Weights of a small GPT-style language model, trained from scratch on English Wikipedia.
Size: 21 layers, width 64, 2 heads of 32, MLP 256 xIELU, vocabulary 7606, 2.02M parameters.
Architecture: rotary positions, paired heads.
Each number is 500 + 50 x the weight over its row's rms, rounded and kept within 0 to 999. Layers, rows and columns count from 0. Numbers have three digits each. The size before them is the row's rms in percent of the matrix's.

# layer 9 attention value, 64x64, rms 0.31, rows 0-63, columns 0-63
119:512538540466523453513496588468506507506583493526514408570572451542565481475511527438472455400526548491430577451434425563574507449421538457461502433421477568460456467496474541531456527496558606
103:606560449490452502547468423508498459480433498426497530442477440530439549441414449444552472460486575626534483489505533550537504423423550517429417445434486509549520449567543524486544525523456538
098:415472474542579525527483471489541516429557430487542462427470521565510491498458456528426563535537438492551573467545549404638544480527436468491507594480509509575468502455429594464538499426486500
112:519484497480507569404510396511521498474450439558487540490485548449614614584605469437435481483484491524494559482479522389486515496475539416412444479524499406507543542507518541560536519539474528
102:410511538447514494549532527489518622498459501505457465399509609524403519584445488535592551482445533542477601469540461464410479541484501403477536520522477477441449475517538585561495509452478509
101:532496473440590494571496638565615561459492466486574524502422420584517478503497501515487497486441507601478529507557492569512517579596521530484591468579479505521489442499532489476528556466501564
103:526498465553504514385511555567531519488460587428508509517474521481418567494393433477484392499484499491535553442525574415530488483569527570548493521443477585490504482550420519579538582479550555
106:476565487421530486497488618465467437480580491573500448454466625541443496567513505508506445540509548535518494521473453507427531377441535503475499400489571560567549493529485373479490525516521514
093:455583510602511462474470625436503444515539416436528491550473498435413550420412503516536559596523567478515496462449482522568498523460408480500456541432532498456519450525554520525445549555472531
103:444555542507409446540543507447596448482515475490560609515593501479515475620440497526420532480486427434492560513515531496545495527565520576508535518509445422449517407584530424549511462515484527
105:454549571513448522479515556472450554522493430491526525481518480481480546522630546506538562498488559509479499420466575438448491424432583572435411597487447479511532461507575528472471577508586424
101:466565473486545489599524464456490499472429464508535552560472476410601554453515440396495476554465442565547533556485456479448538453475394563554539464477526639440475497494527501434488479538542532
107:455565510429419459504425558535502467478460519585485497557447421547589465477481545434473526494390546508511477487558445498460612499525433508497450554412516452533584461528555543576529418495464502
114:496535421513547465532495462569523525614518533574583520481517519344555451465449440484453512495511535450400453490479566459433619508493460451519483551599501495442519483524439540533457478518515505
115:595479518468544494568537583524445592638467556523471490443496580506529516532542490494451538523545466516508533557520451476518544498455505576431402473477435413444505498575480528618465445507521454
116:441507521553495479547464506565520600487542490532491489586568487394442586425495494554507466453489531452610503476437510547389477537471410474477438432468455427563433549552509486515540530518495570
101:550500489443455574483496484438525503451452429480469553478634576506510595457481569499502468562462498427388517489415463577487530581535536536500520431496531464520555491524420534544467580457551442
099:479412543473472433449464458612440521393481441522506476485411470451525471540477475476455549475591479436498514504444402528456476505603537506538485457480441544483602467533407466435437484516478459
092:475536544519465488454460534596453562478533470440508499485533554428512513547485531517584466445590445529499522408509492601531486628535446480564499469525437444584531436456429547544389519497466492
108:583597547434523477387531476515525493466553565503463533441515473475470493536504451525574590495520448506514444566518452532549597411532436498531515512480475552485553518550509419517459597565449394
110:544551519551504439502509425524489508464483407490462447459464429477513535545518658461499434401403463511521468538540517469497489392513446452495460484606574443470510500546516542456461544554496428
114:515552518507569487503633454453536446522566498523493563445486466549420436508499561497487511560435493562521473506417450482412552538519552545484485536563393490463482564584419603495449466527513555
113:548581544503571622446436524602490469521482500564575610472536492420513431455444521618400528438484484539453575533479456503523417517471529488534488531426486495459472499525507537520508514502557528
115:596512575439475429513491531482447588474558485450517448550594424447424518563509503493487503520474545497436455508471548482477486488482473448500460552540543571545525526529451464549656476435484617
110:524553400503493612472540586468472541494394513430529519427549520475538530541515489497472492470573508450513434527452356480469479490492474439545424498504425466482451476511460558496518481437606418
102:611585474509476452462500486482517538471533554497475519535505507558470609467590521527487452515539476500541447598513436453451457419551541477535535518483541554528508414401508497457476374400462556
102:431522601565449536543429494598553479529512503458471515572497538512476549512513499429481475374480484494428535510521448449502560543415578514547475533530462558573492523588415506388470453449521497
112:481539513510472510535438434411526490522555541478489408465493492442540470561471460583508567449396533509497481476430470469492579440448525527460446410497563400477430465380425522420494485461464478
109:515502513550538518546465400469543553592510548568588477495503454527497452510525565539437490436613510512465529444365482477474492490531452536528465538534513479582516515493633507585437503412468504
098:563463476521468487541504475489510564462514500499478558506430495503533450459517329532466507558487574486459558460531405470570468459549526437458472555576572490511489431569521492435365530487556440
118:445516519530508454549513526455424506505463500390450548400499442532481465518463414495456510511557435421543508521574516543357432520518474469421549537492589486581427554486484561523476541539436513
100:538532565429508491426459528507567398490486523465518521509569555512412480401501512452525460413479501550458517494472576452480422464470519523421564501597523500573510511505484527566373425582505476
108:484473498491534545507508523532520536486440504446541411510532605539477510463438553520530525450558527564515550505459476537467500464507419582481501476452378553472405439420562502553495636416549558
075:542583603451561561413468508533560537476472438555439501443519553468499371480486461553479506441529549538556500461487492481450518499514571466484410541508521468603433539457427489609555487539497499
090:447532571506482484551442490499450570469510492565540461493469477525515515545524435444591559502499482575526561457411528467412548516547486473553525569467583489441555573438460426374489473563437430
086:483552489596581507453526480426421473533470562531480499449522507409532519475477493565473540590475523501432431479501462503412451443481438539492533501486352455568540447514421588492430480513562492
104:562482502604428413447489483391496470453481420417528556504449590522449489508432535516452517486568442486465462525453445526438451541566626453482573451476465490500469540454534521502538495564493435
093:484534458458497454587471546429452585423458447379464398476459417550516447477460518529495526599525422496560461468456575498533505414443457488521521471542449531486530504471489540479466591526540573
085:520560541538454513497534522563477536544527538587456467495501477508581525547620481557453558498550558459552487537592589474510528587469410593466542621502462551502494456496482485533439469537585459
092:549457552517426513494465463513456485507445430515531469548590450484514538514580550438549397531476393496492543518434466474495590445570431572402587472465546499469560509502483605502470443455499479
089:424400512542565513483546424483529522482575487457442506566490573445548433511573487474495527520574467421486564513476584506466393517515551438461502505585435534597456492515538579488424489457443520
091:599472450390507517467555519489544512486405486503447524558459502479486521432489509444457509537465488455475430513530589533392485550523527505447533620606461505579488568516445395543444476473483495
095:476480503495538558453527519464575517533493511488627470515457482486549418395437418471554550517451562446450539382518563481570470585481481498377501517519481488461474508553597479480497484540446442
078:468503460503468560497465457523455535544499414531416555569538461467463442432429506568505446484465513479425423450525435516509433529482534508498515531428452550540472609512500429397579546377512542
094:535569534554525555461503514519561509463483551407468545508559533467547600554529451518513412424489551463482507420475534531638554503464575554468517515506622538488513463469510471437448550567547441
092:511576498445494529607556468502556499488536432525439451495544410541490514483483486396570465424482552596552509557588466521520426534470375438427531474437457477501498572513510532491473487530533573
090:437489487478474565633530384466554571521477501528505505483554493476422499471515557448541556520618473486529425563487493525485464487561489504539545491538551650548460571433519498511530556432484526
109:458531411574464444585464585569491549553517459596520518532466531452557517462413546534486499482420538514465552484506454521422473405512495352522441531505569494539540503498456558437510458476528546
093:557639514485508434508465461493521479496610501504447544525445521603444550522473441452627528523479473607419508474516491580501539517486525555437472434467438553521433512483469499478421518433508523
103:531444433529497492483528498532502576541538502469429489507592473459507547444517491552692497584574434477552556508487570576472424546496535470540468510503454506481554490429422478531447526554529564
097:419520490517489503442433554450495447476464517551452530479505486554431578503364578471466481505451566545491521443562516563586498521443453491546529401461438533557537462614535574555453471538509516
088:474443592517437448450509486437480464416419476531478434507501461577565567536526486388532509543454473504394415473422466425542533473518459471445561484521514499522487539448573475572549426460443474
089:471483399520536485560507554531390479530493533519417493535489528516508544487469559530479563539499386515391520617511450581469510429530490448526521534455358498491448533532509486428444532479457544
089:521454547451467459523480511527524496564508493521590424525533456482445369534542572496490462411496416472444557478494482533493441526541489474629538475515501473589598600579447470452466468447505494
097:511498581470485461419486501561472426390533523495516507483411471501475459582547459505496509500474491495448567489603475579552428459492508422550600529406549574548600523444502524494591492506464507
091:526503494493478541421515494452545517456424486526431449422532515546562585448570583475513404467429441440487499559554420536473536510560529422565618538482470464438518492444463469555521530519527414
091:448450411603464472474572589470603478507522524501522518516515504539532415457474473611491493500490500449503492459446583511445530463371578500492532472552477440525586499529545518563516608546510513
092:472461448497478513534455546411519434508595523408503516487499522452447398502450610485505512521528525463459416536606479523538494474486456476537580403544508432514484428467414563399478540476484544
080:522588455510512500424537410556472424579454567506460515532554614487584456563458458533460453529457413435470493512478502457399428458541409564570548540472509478524525518474557495501454490542545528
098:530496410517442558469479504496513533473515445540458438417455487537471479565517624495484449510539552460538429560490576466530414477490522425481505569610476513621486533599566512506543527491488420
110:400449458492560542473523495581443459532519490540521519458512512513497435508529454452478551460524467561445514458511487527497510562443445465532570532643509346543488576518639538547493501479500460
090:567524433474445468501511515385487429506494444494573509423523470503526452574528522625468582459529485439378499552476434508409571491484444507547477440469499508498434401527514556453520544537490515
092:495471500514479589515494483484571564489518448507624585422449402389474516493542538527530431537584536497542380510513511465528544479509513464515474524568462532531485628481477551497517523489548592
094:492563538544502448464500516352442451503404580438527523527537454484502445464509446453552495444486445481624513552552513503433539563508477457526547447476472487587456483497561508514446403500495404